Part of a small language model's weights.
Size: 9 layers, width 64, 2 heads of 32, 0.678M parameters.
Architecture: RMSNorm before and after each block, learned positions, no biases in attention or MLP, capped logits.
Training: a variant of SOAP for these matrices, 96M tokens.
Each number is 128 + 32 x the weight over the matrix's rms, rounded and kept within 0 to 255. Layers, rows and columns count from 0.

# layer 2 attention value, 64x64, rms 0.0763, rows 56-63, columns 0-31
[[172 121 126  89 106 163 143 150  53 122 143 114 147  97 102  89 117 191 142 120 149 117 155  78 139 152 134 113 184 159 217 131]
 [ 95 113 142 136 168  83 136  82  85 116 154  87 124 165 130 126 118 135 157 129  90 158 145 114 142 105  90  94 141  92  90 116]
 [110 123 154 162 124 104 118  97 153 161 130 133 157 202 154 137  95 126 146 102 123 152 141 132  69  94 177 137 143 139  57 207]
 [154 144 180 150 141 123  98 125  94  66 171 158  89 149 122 119  99  81 167 137 162 115 178  86 137  89 114 168  70 135 141 169]
 [100 118 141  94 185 155 137  96 156 130  68 147 162 121 151  82 114 221 182 118 160 116 108 122 127 188 160 102 110  96 117 121]
 [120 130 131 151 152 132 157 118 122 106 110 106 163 174 166 139 188 134 107 113 145 173 147 102 146 194  92 114  71 128 101 105]
 [112 116 117 137  99 148 122 162 122  78 176 125 146 175  96 153  71 117 150 131 136  95 107 163 133 118 110 111 143 103  98 153]
 [151 103 119 161 150 116 135 134 115 148 106 117 156 161  64 113 194 176 101  69 119 137 130 126 155 129  98  87 111  84 161 132]]
# layer 2 attention output (transposed), 64x64, rms 0.142, rows 56-63, columns 0-31
[[105 121 128 147 135 110 150 135 221 140 108 124 134 176 135 141 159  99 191 152 124 139  79 154 117 156 146 148  68  96  84 133]
 [133 152 131 171 135 158 136  95 120 118  62 128  87 143 128 105 155  86  54 107 184 162 148 113  88 157 133 118  89 161 116 146]
 [177 188 133 118 132 166 173 121  82 132  97 151 139 118 139 182 120  94 136 133 104 102 143 117 182 102 145 134 108  81 132  91]
 [156 117  90 172 115 129 115 106 177 140  99 181 107 105 118 143 112 191 157 108 115 149  95 173 145 190 175 158 117  88 107 153]
 [140 145 156 154 120 121 111 128 127 169 160  68 122 171 125 164 161 110  75 120  86 145 170 137 117  78 130 161 109 114 101 168]
 [136 115 114 119  98 124 102 119 161 167 121 125  56 113  93 126  90 105 101  91 137 135 106 154 121  64 156 143 181  91 107 157]
 [147 142 164 127 137 108 121 164 166 128 141 147 101  81 155 113 129 142 109 181 107 120 125 116 168 191 106 204  73 116 164 138]
 [140 147 181 147  98 125 116 144 206  93 143  90 155 145 179  97 136 138 113 141 181 116 157  90  68 151 120 146 178 174  93 180]]
# layer 2 MLP gate, 192x64, rms 0.112, rows 0-61, columns 0-31
[[ 98 146 191 112  92 153 123 111 105 118  86 124  96 158 145 113 104 124 100 130 117 118 128 134 145  87 149 116 155 132 138 123]
 [189  84 120 164  70 103 173 141 125 150 131 170 116 126 118  99 180 110 120 143  70 150 107 115 167 129 138  89 137 152 113 142]
 [137 140  68 144 189  89 165 132 129 135 115  98 102 119 164 119 125 127 111 114 132 168 147 130 116 134 112 174 187 137 183 155]
 [125 153 113  71 150 112  99  90 125  97 185  76  71 121 134 154 108  85 153  84 113 157  99 100 184 130 156 143 141 149 183 167]
 [ 98  61 125 154 122 203 154 141 137 150 155  81 105  78 126 136 154 105  91 135 121 154  83  76 125  93 118 156 138 172 138 122]
 [ 84 134 114 145 116  69  97 117 154 167 130 167 155  85 152 131 142 102 129  97 190 161  83 151  96  89 127 153 159 158  95 146]
 [136  61  82 166 175 168 138 205  84 141  95 180 137 105 140 114  93 135 132 111  91 120 126 145  83 108 132 107 124 120 113 118]
 [112 100 107 157  97  84 108  97 110 155  60 165 108 211 136 107 130 144 205 106 144 130 114 193 126 217 138 160 124  99 127 101]
 [154  96 113 164 121 107  94 131 152 102 128 117 104 114 147 109 197  63 104  79 106 119 106 137 103 147 130 125 172 127 131 142]
 [157 175 142 127  62  58 147 115 149 133 157  58 154 123  67 142 126 173 110  94 137 123 102 144  43 155 141 109 140  93 102 140]
 [ 46 136  56 124 161 121 118 139 200 132 100 122 112 114 116 129  83 143 167 120 125 127 156  93 136 134  69 134  90 163 157 132]
 [125 117 135 119 140 155  99 144 118 193 102 121 146 114 130 111 167 119  49  87 108 150 136  77  78 216 182 129  73 114 170 136]
 [184 182 101 164 105 129 116  90 122 128 111 139  86  95 131 180 127 151 121 160 101 169 130 198 122  71  45 108 112 154 137 173]
 [144  49 128  70  99 160  86 124 120 109 172  78 158 131 157 109  95 132 140 130 137 123  64  87 148  96 161 111 170  58 102 216]
 [137 152 165 127 175 149  81 146  92 131  92 131 192  93 143 128 163 161 146  99 110 153 123 107 146 174 164 144 127 136  51 102]
 [180 108  64 146 118  80 147 192 102 164  22 132 179 169 130 169 122 159 166 153 117 112 120 202 137  84 168 109  60 130 145 137]
 [157  80 158 157 136  98 121 102 151 150 126 125 176 163 118 111 169 152 138  68 152 199 112 147  88 159 132 155 120 182 144  84]
 [159 133 167 157 126 126  86 163 127 131 173 106 113 115 102  99 124  95 148 116  56 147 142 138 103 108 159  99 131 133 143 102]
 [118 136  65 109 148 122 102  66  86 141 166 104 116 123 108 103 150 171 172 142 149 133 199 175 134 124 151 130  73 114 128 136]
 [124 177  82 113  86 150 108 172 117 171 108 100 132  87 129 147 190 123 127  72  91 133  98 104 168 137 113 146  84 135 177  63]
 [162 121 103  79 187 159 145 127 138 120 170 152 146 119 133 156  94 107 157 103 211 158 111 160 107 200 107 104 194 121  95 155]
 [162 121 108 111 117 101  95 166  93 169 181 140 183 129  73 153 165 102 159 121 134 145 142 123 127 123 165  66 128 147 108  83]
 [173 142 148 143 160 184 125 138 140 104 116 187 115 141 158 137 124  99 146 113 129  97  73 111 110 118 130 136 131 131 105 138]
 [168 115  91 164 126 161 110 156 150 110 146  85 130 187 197 118 210 100 142  85  96 152 147 112 160  91  87 112 166 146  65 160]
 [101 147 106 137 130  79  92 147  84 142  99 129 100 126 102  82 155 163 170 136 110 133 129 136 166 150 145 106 190 103  85 122]
 [ 97 105 104 139 122  89 147 151 130 111 136 169 110 162 137 138 128 102  95 137 171 154 120 121 100 156 152 105 143 160 116 116]
 [141 126  79 153 184 115 121 123  71 129 157 141 151 184 148 114 156 145 143 145 138 127 115 143 164 190  78 127 161 114 102 158]
 [ 78 160 144 117 184 159  89 119  95 103 103 117 148 115 144 194 114 145 161 133  60 149 147 127 144  92 140 152 150  94 187 109]
 [187 162 142 116 119  72 139 140 163 111 185 164 110 126 121 113 123  97 146  94 110 142 153  90 136 131 107 180 125 116 157  93]
 [120 134 134 132  99 145 144 113 114 111 117  97 108 128 193  53 184  60 212 122  93  84 113 120 146 190 125  99 117  90 170  92]
 [ 85 124 151  83 114 128 159 179 131 159  65 187 112 147 154  91 125 121 175 114 177 121 163  91  51 134 133 111 121 177 138 158]
 [129 157  77  91 167 156 100  73  76 169  99 120 142 123 137 136 154 134 138 120 106 134  92 165 116 148 153 133 100  64 155 155]
 [165 125 103  72 103  93 111 126 154 107 176 135 106 120 172 156 131  85 163 120 168 181  89 181  95 167 111 174 142 118  74  91]
 [ 98 154  54  90 126 175  75 159  99 130 116  75 109 104 119 172 138 121 184 141 151 147 110 136 119 147 102 185 119 111 127 151]
 [138 136 142 137  95 171  75 137 192 193 162 151 114 148 120  68 110 111 157 156 101  81 121 119  50 158 145  92 110 147 136 100]
 [ 70 145  53  84 192 119 173  54 167 118 114 146  85  60 110 125  97 168 113 162 135 127  79 171 138 183 103 144 159 140 124  92]
 [ 78  78 114 136 123 116 100 134 111 177 143 149 150  96 112 137 172  87 161 129 154 113 108 170  67 184 170 202 121 146  97 117]
 [123 144 150 151 100 195 105 131 147 168 171 150 120 105  99  86  76  94 148 112  75 158 134  87 165  72 111 120  93 134 123 175]
 [219 166  91 116 139 155 163 145 112 123 118 101 151  98 146 123 133  93 109 100 134 130 157 107 153 193 131 107 138 191 144  57]
 [122 171 124 100 192 174  85  80 130 128 173 162 158 153 126 124 145 168 165 117 144 205 139 133 144 113 127 176 102  92  88  86]
 [126 104 124 107 123  97 171 101  57  57  96 186 126 161 119 158  83 108 118 124 127 167 105 168 108 106 140 121 173  81 138  80]
 [192 154 168  84  94  61 138 167 121 121 131 115 156 155 112 150 178 153 103 127 125  92 140  69 131 132 135 174 179 150 123  62]
 [154  76 116  79 158 159 195 151 100 124 143 130 124  70 118 137 131  83 107  74 107 144 119 162  90 130 120 158 167 149 102 124]
 [132 114 134 119 117 134 126  93  82 101 156 178  93 132 155 153 208 177 132 121 148 111  87 136 178  96 114 138 104 134 123 120]
 [125  99 133 131 108 124  95  64 160 138 162 128 116  85 136 125 169 152  93 132 117  77  85 164  81  74 163 121 128 127 190 120]
 [145 135  77 113 103 107 183 116 194 156  36 156  80 125 128 130 142 138 203 141 155 156 131 196 129 118 103 112 128 136 118  90]
 [140 108 140  47 185 104  92 177 154 184 146 125 128 135 133 109 108  99 101 120 114 141 129  81  99 145 127 143 146  86 163 148]
 [ 78 116 135 126 150 114 139 122 117 142 141 186 103 134 205 203 171 161  98 141  85 104 165 152 110 123  92 155 118 177 115 117]
 [177 135 111 147  72 119 107 138 116 206  87 115 130 126  73 101 114 126 125 138 167 131 116 134 116 171 152 106  91 161 155 119]
 [143 180 140 111 149 104  82 118 164 172 122 192  99 109  72 109  85 199  85  97 127 181 106  99 126 112 138 124 112 158 118  79]
 [101 155  88 145 138 155 112  88 126 116 158 114 108 114 122 178  79 147  94 118 167 134 189 167 128  85  94 143 115  89  65 147]
 [173  88 150 112 133 112  66  90 123 116 169 157 104 187 103 110 124 105 124 141 101 133 127 181  86 118 151 138 118 146 109 111]
 [169 149  77  73 173 112 117 163 135 174 135  66 115 142 107  95 159 113  70 159 143 123 125  68  79 206 113 161 144 107 125 152]
 [ 78 114 185  67  90 157 150 107 109  88 109 190 146 149 110  93  77 150 160 152 135 165 127 154 117 151 130 150 151 134 100 112]
 [134 175 222 113 156 127 136 145  71  86 131 118 108 131 170  81  63  97 136 132 109 107  34  54 128 155  65 136 119 146 103 140]
 [132 113 124  88 146 136 133 144  76 155 155 120 113  97 167 107 165 123 163  88  87 133 112 125 137 157 114 162 115 110  96 152]
 [116 177 164 146 119  82  60 142 191 157 146 159 106 111 138 165 132 173 180 123 185  84  98  93 105 134 153 137 205  88  74 119]
 [178 117 106 103 172  55 143 116  61 119 128 144 180 126 152 116  95 103 131 154  83 115 116 161 146 117 113  74 112 146 152 198]
 [153 148 117 190 101 155 120 116 116  95 149 160 129 101 137 159 131 128 102  86 127 139 139 167  92 131 108 190 152 136 156  59]
 [101  98 160 102  85  96  86 111 139  90 143 106 101 165 130 147 151  94 107 120  95 134 139  77 118 140  84  69 112 189 179 121]
 [162 151 147 111 143 109 162 143  98 128 146 105 171 165 181 140 108 122  96 112 158 137 156 128 111  97 102 159 116 169 153  43]
 [ 73  91 155 143 178 134  77 131  86 122 118 114 168 169  90  99 129  78 153 155 181 114 146 159 105 205 119 141  87 140 118  93]]
# layer 2 MLP up, 192x64, rms 0.107, rows 0-60, columns 0-31
[[ 81 150 106  66 125 111 129 120 106 103  89 127 100 198 124 141 109 128 132 111 160 117 128 114  99  66 171 134 188 120  85 128]
 [151 123  83 173 126 193 131 115 100 158  82 114 109 137  58 109 156 134 164 133 155 111 148 115 143 185 122  51 157 158 156 142]
 [161 161  86 105  63 101 126 103 134 172 155 138 148 134 163 113 160 129  83 103 121  53 107 147 123 107 160 176 108 167  96 163]
 [ 89  43 128 113 117 153 115 136 119  69  84 165 160  84 111 125  89 141  81  86 138 176 121 135 114 168  97 153 100  84 174 116]
 [124 150 137  75 146 196 114  48  72  77 163 112 115 104 157 192 178 167 129 124 165 125 135 188 112 154 125 145 110 175 131 128]
 [159 123 168 123 181 128  90 160 114 108 130  85  86 173 131 112 125 133 119 153 153 116 213  88 162 126 139 157 128  64 148 100]
 [127 180 144 164 174 107 145 183 131 132 133 118 138 130 124 117 121 113 129 156 149 171 142  70  92 144  94 115 127  70 163  86]
 [110 159 110 166 169 130 118 128 162 119 141 121 143 106  79 132 163 125  88 125 150 115 105  90 146  94  92 161 102 123 156 158]
 [171 146 151 111 120 176  96  72  88  99 170 128 189 137 114 102 131 158 135  91 138 204 121 186  97 156 131 153 105 129 104 112]
 [157 151 130  71  60 138  92 130  90  93 167 118 180  81  96 101  95 158 165 119 136 106 118 102 127  91  89 128 100 145  71 231]
 [110 166 150 123 180 119 110 110 199 113  85 119 151 159 118 159 121 126  94 139 127 148 159 122 188 114 196 117 181 142  93 118]
 [123 113 121 127 126 113 153 102 142 129 152 124 138 130 109 124  89 154 166 192 187 151 117 145 153  89 101 129 114 175  77 140]
 [139 129 113 168 164 134 117 140 132 124 144 106 146 137  82  63 141  98 117 167 124  73 117  86 140 191 164 125  99 104 138 127]
 [122 165 129 173 173 140 120 120 117 134 162 135 113 104 115 176 132 114 140  74 129 113 157 161 176  84 137 107 117 124 158 133]
 [128 118 138 124 143 141  75 117 137 121 108 141 144  97 127  85 168 130 128 109  87 131  81 163 181 222 151 152 111 164 126  93]
 [ 94 150 128 118 181 150 120  74 125 136 173 121 129 144  69 106 177 126 136 104 102 147 125 135 155 138  87 144 188 113 131 120]
 [119  87 122 147 133 166 147 158 165 137  91 153 124 116 148 135 193 130 132 103 147 147  64 120 116 159 171 134 116 163 136 113]
 [159 114 127 182  95 129 106 160 169 169 145 120  65 117  87  67  93 116 141 120 100 172 104 129 116 132 159 145 166 130 127 148]
 [121 136 117 121  96 205 109 104  30  99 140 115 103  68  44 150 211 118 119  66  70 140 151 173  96 112 132 170  93  85  98 151]
 [148  85 163 165 123  89  92  91 106 111 125 104 152 119  94  51  94 158 123 131 196 109 146 126  95 110 186 153 127 113 120 164]
 [105 133 103 169 146 128 101 136 143 129 111 146 120 146 154 137 113 159 101 132 109  96 159  76 127  91 168 137  72 127 168 182]
 [ 67 150  85  98  71 133  85 138  95 111 124 141 136 108 144 158 133  95  87 170 129  85 111 182 140 155 137 125 142 146  72 171]
 [180 160 168 120 130 150  98 150 104 135  78  90 116 125  77 102 133 132  98 142  82 129 180 161  68 106 140 118 135  99 123 164]
 [106 171 133 112 121 135 122 104  76 126 111  94 153  38  95 107  99 126 116 139 132 177 106 148 100 155 126 148  87 146 183  88]
 [155 101 155 125 128 110 172 120 169 120 142 112 216 141 169 191 129 107 111 163  94 131 167 113 146 156 162 166 116 119  98 104]
 [ 74 137  69 169 121 136 126 137  98 103 103  58 166 149 174  89 157 168 138  99 117 175 170  96 143  62  89 196 144 164 115 112]
 [202 115 112 114 131 139 106 143 106 127 127 164  98 126  56 159 146  82 119 133 127 146 122 112  83 111 136 113   0 151 166 130]
 [126 151  80 103 144 148  91 142 121  94 138 122 107 156  79 124 147 134 202 199  90 164 125 127  86 102 106 146 150  98 137  96]
 [118 114  91 105 168 223  87  86 134 164  77 130 209  97 117 117 105 120 132 105 134 125 125 170 150  92  99 138  87 113 137 158]
 [179 123 158  64  88 132  87 149 148  84 135 192 135 168 195 181 176 103 137 147  88 103 129 162 155 145 125 133 146  97 184 133]
 [172 122 152 201 153 143 121  70 162 148 197 175 155  96 161  97 143 158 123 122  40 116 122 151 168 101 118 128  65  57 126  87]
 [119 111  70  65 124 159 125 150  83 144 108 173 110 140 144 109 105  97 145 123 131  81 102 136 139 106 102 125 120 102 156 120]
 [167 163 114 137 110 128  80 127 136 173 147 145 181 105 102 163 104  85 172 169 164 155 112 212  89 101  71 166  82 123 129 125]
 [ 61  95 151  91 185 140 125  88 138 156 144 118 154 111 110 136 123 144 133  94 206 107 132 142 156 185 185 109 189 160 152 118]
 [123 103 144  85 120 151  96 155 155 173  94 122 142 145  97 133  97 118 178 188 132 106 114 106 115 133 158 116 162 117 130  98]
 [ 77 113 102 154 118  99 149 171 103  19  93 150 123  97 135 133  80 148 155 170 145 146 130 108  81 136 168 102 132  92 158 131]
 [ 60 159 145 117 111 123 166 129  62 104 174 143 131 118 102 176 166 115 167  90 131 131  88 117 196 201 142 120 122 131 144  92]
 [150 141  94 143  55 114  89 135 136  99  97 111 143 144 131  93 144 172  72 141 143 176  82  88 123 179 131 173  97 181  87 174]
 [160 170 128  72 162 192  79 121 130 100  89 102 126  78 153 160  97 109 153  97 126 119  89 104 171 131 154 107 128 156 126 123]
 [185 166 126 116 160 105 133 119  47 146 167 153 160  53 135 107 180 148 119 214 130 141 120 133 154  67 162 196  85 117 148 100]
 [141  78 148  86 101 170 181 132  92 104 130 226 126 105  94 132 103 107  46 148  99 147 115 132  74 105 134 113 175 119 134 126]
 [173 138 103  97 131  99 174 141 125 113 187  76 147 190 100 107 149 120 113  98 125 116 136 108 164 155 150 127 153 178 118 104]
 [131  95  92 197 106 173 107 131 117  63 166 167 163 156 105 184 129 126 159 147 143 126  52 169 140 170 182 133 110 162 127 113]
 [167 133 123 188 138  77 124 127 156 129 101  93 136 107  97 147  81 142 156 151 112 172 130 113  79 111 115 119  39 139 159 106]
 [ 97 155 128 162 138 173 129 108 127 132 161 168 108  86 122 112  89 109 141 102 154 138 136 103 164 187 110 136 173 136  76 146]
 [ 93 117 151 159 138  63 142 105 116 132 118 119 105  46 173 151 137  98 129 157  88 140 173 124 156 136 119 132 147 157 196 133]
 [191 139 178  45 140  54 108 134  80 137 158 117 119 114  89 112 172 171  90  73 127 106 102 123 129 130 153 161  92  86 110 142]
 [ 61  76 133 115 162 103 135 135  86 153 131 157 122  69 187 149 105 129 188 117 172  92  96 129 141  63  96 127  99 120 154 167]
 [122 129 118 103 162 152 176 101 131  78 128  81 133 130 131 109 162 188  92  74 126  92 150 162 150 121 119 148  69 115 134 147]
 [ 98 106 182 100 135 160 157 133 106 130 121 145 145  96 116 116 136 132 140 167 131  88  83  60 140 107  87  73 120 144  90 180]
 [134 174  50 124 142  84 134  95 180 159 135 169  93 138 129 171 105 132  84 130 140 159 133 198 100  74 125  91 178 160 129  99]
 [139 119 113 143 134 148 137 197 107 150  56 129 104 107  88  78 101 127 136 144 180  68 147 114 112 135 132 154 139 137 138 183]
 [130 154 198  99  97  72 164  80 179 112 110 161  57 160  96  67 118 169 106 174 114 119 116 130 124  72  84  89 109 141 115 149]
 [122 114 107 132 146  64 149 152 135 133 112 141 137 155 131 144 144 105 197 168 140 155 120 105 160  93 168 107 172 126 116  83]
 [103 136 167 151 131 114 110  92  74  49 107 131 181 161 133  99  91  58 145  96 160 142  81 181 116 169 185 151 127 142 132 115]
 [142 126 111  77  97 122 104 171  63 135 162 144  80  99 210 136 150 115 149  77 128 157 105 156 152  83 103 147  84 126  99 132]
 [135 114 135 187 132 187 196 141 122 119 138  97 136  98 120  98 123 156 116 134 113 157 180 151 147 136 120  81  99 102 140 127]
 [ 81  81  97  89 166  94 135 143 167 199 135 112 126 180  73 138 196 119 127 110 155 150  97  82 110 143 137 159 130 128 167 144]
 [153 110 123 112 129 127 120 147 112 179 157 144 106 160 118 117 100 141 142 137 106 104 120 128 182 106 205 113  49 124 122 185]
 [111 126  74 137  81 156  54 149 139  82 148 119 101 155 113 114 122 115 162 122 164 123  92  62 124 156 121 168  90 156 104 143]
 [111 129 172 103 126 116  93 117 205 109 155 114 124 173 158 132 160 146 119 105 150 126 156 157  94 165 148 113 193 136 125 170]]
# layer 2 MLP down (transposed), 192x64, rms 0.144, rows 0-60, columns 0-31
[[166  79 157 168 154  76 121  91 169 142 125 170 118 100 151  75 154 151 212 119 126  75 133 120 110 142 130 126 133 101 134 145]
 [ 86 124 135  70  89  81 142 168 137 119 132 171 146 102 141 163  79  98 170 128 130 139  93 116  89  70 135 174 101 131 146 128]
 [ 67 119 199 139 174 162 112 129 118 131 123 128 123 178  75 153 124 112 190 172  63 150 180  94 125 177 141  96 139 108 124 117]
 [166 195 105 108  93  97 127  49 152 155 195 133  78 154 141 110 145 136 193 154 142 106 114 193 104 141 119  97 123 182 103 158]
 [113  97 120 167 102  54 145 171 180 138  98 149 121 136 114  73  74  98 154 120 101 106 143  91 127 112 117  97 107 106 147 134]
 [111 146 131 138 116 118 146  82 173 118 135 178 157  89 134 115 137 109 128 124 145 155 100 141 113  86 133 104 136 186  93 119]
 [ 92  85 114 101  77 139  81 121 131 103 159 103  95 118 143 165 125 131 161  99 112 186 144 125 160 170 156 140 122 180  85 168]
 [124  66  80 161 114 106 120  91 111 118  85 145 112 179  97  91 150 203 175 111 162 177 160 169 178 187 148 119  91  97 127 139]
 [118  97  99 145 125  63 116 220 152 123 117 144  56  98 116 135  95 114 154 166 106  73 136  83 179 121  98  98 147 100 163 116]
 [ 98 134 123 124 171  85 112 111 171  96 104 136 103  90 183 120 222  63 101  77 156 121  47  98 148 136 138 131 140 107 166 118]
 [ 90 128  66 172 165 113 119 115 152 123 166 121 119  93 152 140 113 139 138  98 111 112 140 129 125 138  41 164 104 111 147 130]
 [129 105 172  67 154 154  95 148 129 156  99 119 163 103 131 141 179 100  52 117 143 138 104  65  89 158 170 145 105 124 167 163]
 [136 129 177 103  88 142 135  86 167  91 171  94 127 140 123 175  77 164  96 184 118 140 150 155 107  68 112 120 127 108  91 154]
 [127  38 112 126  86 154  80 133 156  76 156  32 182 193 139 134  68 124 133 118 121 149 138 106 171 114 149 117 140  43 132 193]
 [153  96  40 119  65 144 136 112 123 125 169 130  90 129 134 131  93  85 112 129 177 103 133 176 150 102  82 146 167 103 242 161]
 [206  90 142 120 109  92 118 177 137 130  57 133 166 135 174 183 119 139 175 133 114 129 104 174 112  87 178 162 136 156 114 171]
 [120 156 157  89  95 135 162 160 117 123 123 157 103  88 135 135  70  75 156 171 101  75 118 136 146  91 132 104 127  87 136 144]
 [128  91 105 134  98 117 204 139 142 117 125 172 122  78 137 147  98 102 105 149 115 109  98 116 137  97 126 112 109  97 140 140]
 [108 136 117 170 122 188 138 143  89 156 209 155 193 117 119 178 151  41 130  37 140 152 126  94 116 135 110 151 118 163 123 138]
 [113 175 134 119 134 143 131 128 154 140 142 125 170 105 155 207 149 103 167 121  63 138 139 147 146 113  42 128 102 156 110  80]
 [166 155 167  94 167 163 133 121 137 117 178 118 162 102 121 151 103 146 164  66 182 132 115 116  95 147  92 123 189 138 101 160]
 [148 155 144 146 129 128 192 121 162 106 112  51  75 150 137  82 154 134 151 117 119 116 110  80 127 175 121 174  80  98 158 127]
 [100 147 100 113 144 148 134 103 169 104 204 149  98 100 173 103 131 125 161  65 140  67  81  90 182 150 145 121 157 142  96 106]
 [139 169 148  78 118 100  88 129 123 114 166 121  98 197 143 155 122 173 142 120 115 117 148 117 168 105 166 134 150 126 112 148]
 [107 172 112 150 144 130  61 120  82 153 109 117  94 157 145  62 146 182 153 149 112 134 102 159 112 140  89  98 146 120 134 145]
 [168 121 168  95 135 120  91 162 177 133 136 154 114  87  90 137 109 100 132 149  91  94  89 100 102 177 163  79  92  97 134 125]
 [105 163 142   6 120  77 151  77 118 109 101 156 142  84  99 123 114 162 164 120 141 177 130  68 155 119 155 137  87 134 175  78]
 [132 156 146 130  60 155  60 144 145 151 202 132  99 173 113 115 101 115 159 160 117 175 134 123 104 135 114 178 112 225  47  99]
 [104 151 199 151  96  52 183 161 116 119 128 117 102 176 146 186 144 155 145 160  65 159 149 126  96 122 142 125 134 144 148  83]
 [ 65  64  69 176 165 139 153 108 158 165 120 121  95  92  48  82  84 129  95 122 144 123  71 161 108 106 148 168 122 152 101 104]
 [ 72 140 137  78 131 122 142 146  84 144  85 132 102 125 106 149 118 132 147 119 170 112 128 124  69 125 157 128 181 193 151 173]
 [139  81 180 147  64 126 160 153 143 106 125 128  93 115  94 101 109 126 131 126 150 123 123 141 135 118 181  91 183 159 110  81]
 [102 113 130 145 111 151 163 143  96 124 129 138  99 119 168 136 147 127  67 105  93 100 152 100 143 143 174  78 181 150 149 109]
 [124 190  69 151  98 167 126 151 156 123  95 146 114 157 111 139 176 117 138 169  88 124 121 133 141 145 118  84  61  81  94 111]
 [130 134 124 114 111 161 190  93  92  80 115 123 110  83 160 118 138 134 110  84 134 141 139 123 126 102  77 129 116 120 151 134]
 [189 113 165 133 133 172 105  79 172 185 152  81 140 194 146 135 160  93 156 129 153 164 152 166 137  96 144 169  98 188 125 139]
 [195 143 128  96 153 142  86 138 174 145 116  78 126 132 175  95 123 101 107 150  84 114 162 124 105  66  88  91 147 137 131 128]
 [128 138 166 150 163 126 127 109 182 112  97  68 140 167 149 115 195 154  93  83 111  66 134 119 101 178 128 107 206 128  96 123]
 [ 93  71 156 170 102  94 140 116 120 158 131 150  78 158 111 104 167 140  99 136 100 122 128 141  94 114 106 136 135  86 175 158]
 [175  48 104 159  76 116 160 172 102 108 119 166 121  63 111 127 122  82 117 152 130  88  84 161 108 183  92 105  88 112 184 112]
 [153 117 154  76 111 147 159  78 186 140 171 136  84  75 174  56 123 136  66 138 120  97 123 135 101 161  59 110 136 177 112 167]
 [ 70 125  65 168 173 169  95  99 160 149 125 146  86 101 152 109 110 117 162 161 134 147 121 150 107 102 130 121 106 125 154 134]
 [105 148 136  87 139 114 130 172 112 160  76  74 137 130 168 107 124 109 107 125 135 137 191 118  92 103 111 148 114  89 155 135]
 [107 133 164  56 112 167 113 160  65 131 164 165  90 122 177 137 174 129 129 125 154 101 102 112 177  90 148 151 190 107  86 128]
 [131  77 157 126  84 110 143 112 123 113 119 109 130 123  83 110 118 128 139 139 121 109  74 130  93  77 147  58 113 102 134 131]
 [126 116 120  89 126 137 183 199 126 152  92  61 130 181  99  91  86  93 116  98 117  68 119  87 155 109  92 166 153 145  82 144]
 [118 123  79 178  88 195 180 112 151  93 107 164 130 140 135 159 146  97 171 143 130 105 139 179 139  98 110  67 147 195 112  85]
 [203 183 101 121  92 104  90 186 136 101 114  89 129 173  98  98 139  87  74 108 126 162 111 115 131 182 168  98 161  88  97  66]
 [159 171 148 135  75 114  94 101  84 184 139 163 151 117  94  66  84  94 164 162 141 156  99 122 126 159 158  96 151 132 118  96]
 [192 167  83 178 166 108  81 135 163 108 105  89 132 156 152 106  89 112 148  97 124 190 176 178 133  93 168 172  94 112 162  85]
 [112  80 126 157 130 124 109 137 105 106 107  90 134 132 177  69 128 156 142 110 104 140  77 114 153 179  82 139 148 102 163 133]
 [117 151  73  85 124  63 190 152 136 120 140  71 136 162 167 202 144 139 144 103 122 136 102 119 139 122 118 165 108 105  81  94]
 [139  82  50 138 149 146 146 137 144 154 153  90 168 130 156 176 139  94 146 118 119 166 163 126 159 163 159 166 109 119 157 169]
 [ 79 100 130 136 137 176 129 121  84 112  81 120 140 153  66 102  91 165  78 118 121 136 151 110 147 159 105 186 120 121  97 154]
 [ 70  59  71 141  81 155 146 146 166 150 116 167 126  97 103 194 198 164  69 144 137 155 137 137 121 101 178 132 118  68 134 110]
 [130 144 123 125  77 140 107  87 174  94 100 155 135 136 108 125  93 121 109 157 109  76 130 149 112 142 130 111 127 167 169 104]
 [133 170 161 122  84  73  67 127 190 140 156 145 137 156 123 183 145 168 122 142 161 112 106  90 110 156 143 124 163  86  77 126]
 [170 173 129 156  85 199 111 163 102 155 145 180 118 175 126 130 101 108 139 158 163 165 116  93 154 114 143 128 104 129 144 101]
 [135 129  96 178 133 141 119  98 123  53 146 158 136 133 110 131 117 165 135  80 125 149 155 168 112 117 114 162 133 131 113  61]
 [120 132 116 175 145 135 157 125 119 170 131 138 179 135 141 130 118 132 141 171 127 126 132 203 109 125 166 152 142 120 107 116]
 [167 128 106 115 134 148 159 145 105 137  82 163 112  97  77 145 116 130 114 120 100  75 115  98 161 111  91  58  97 129 168  73]]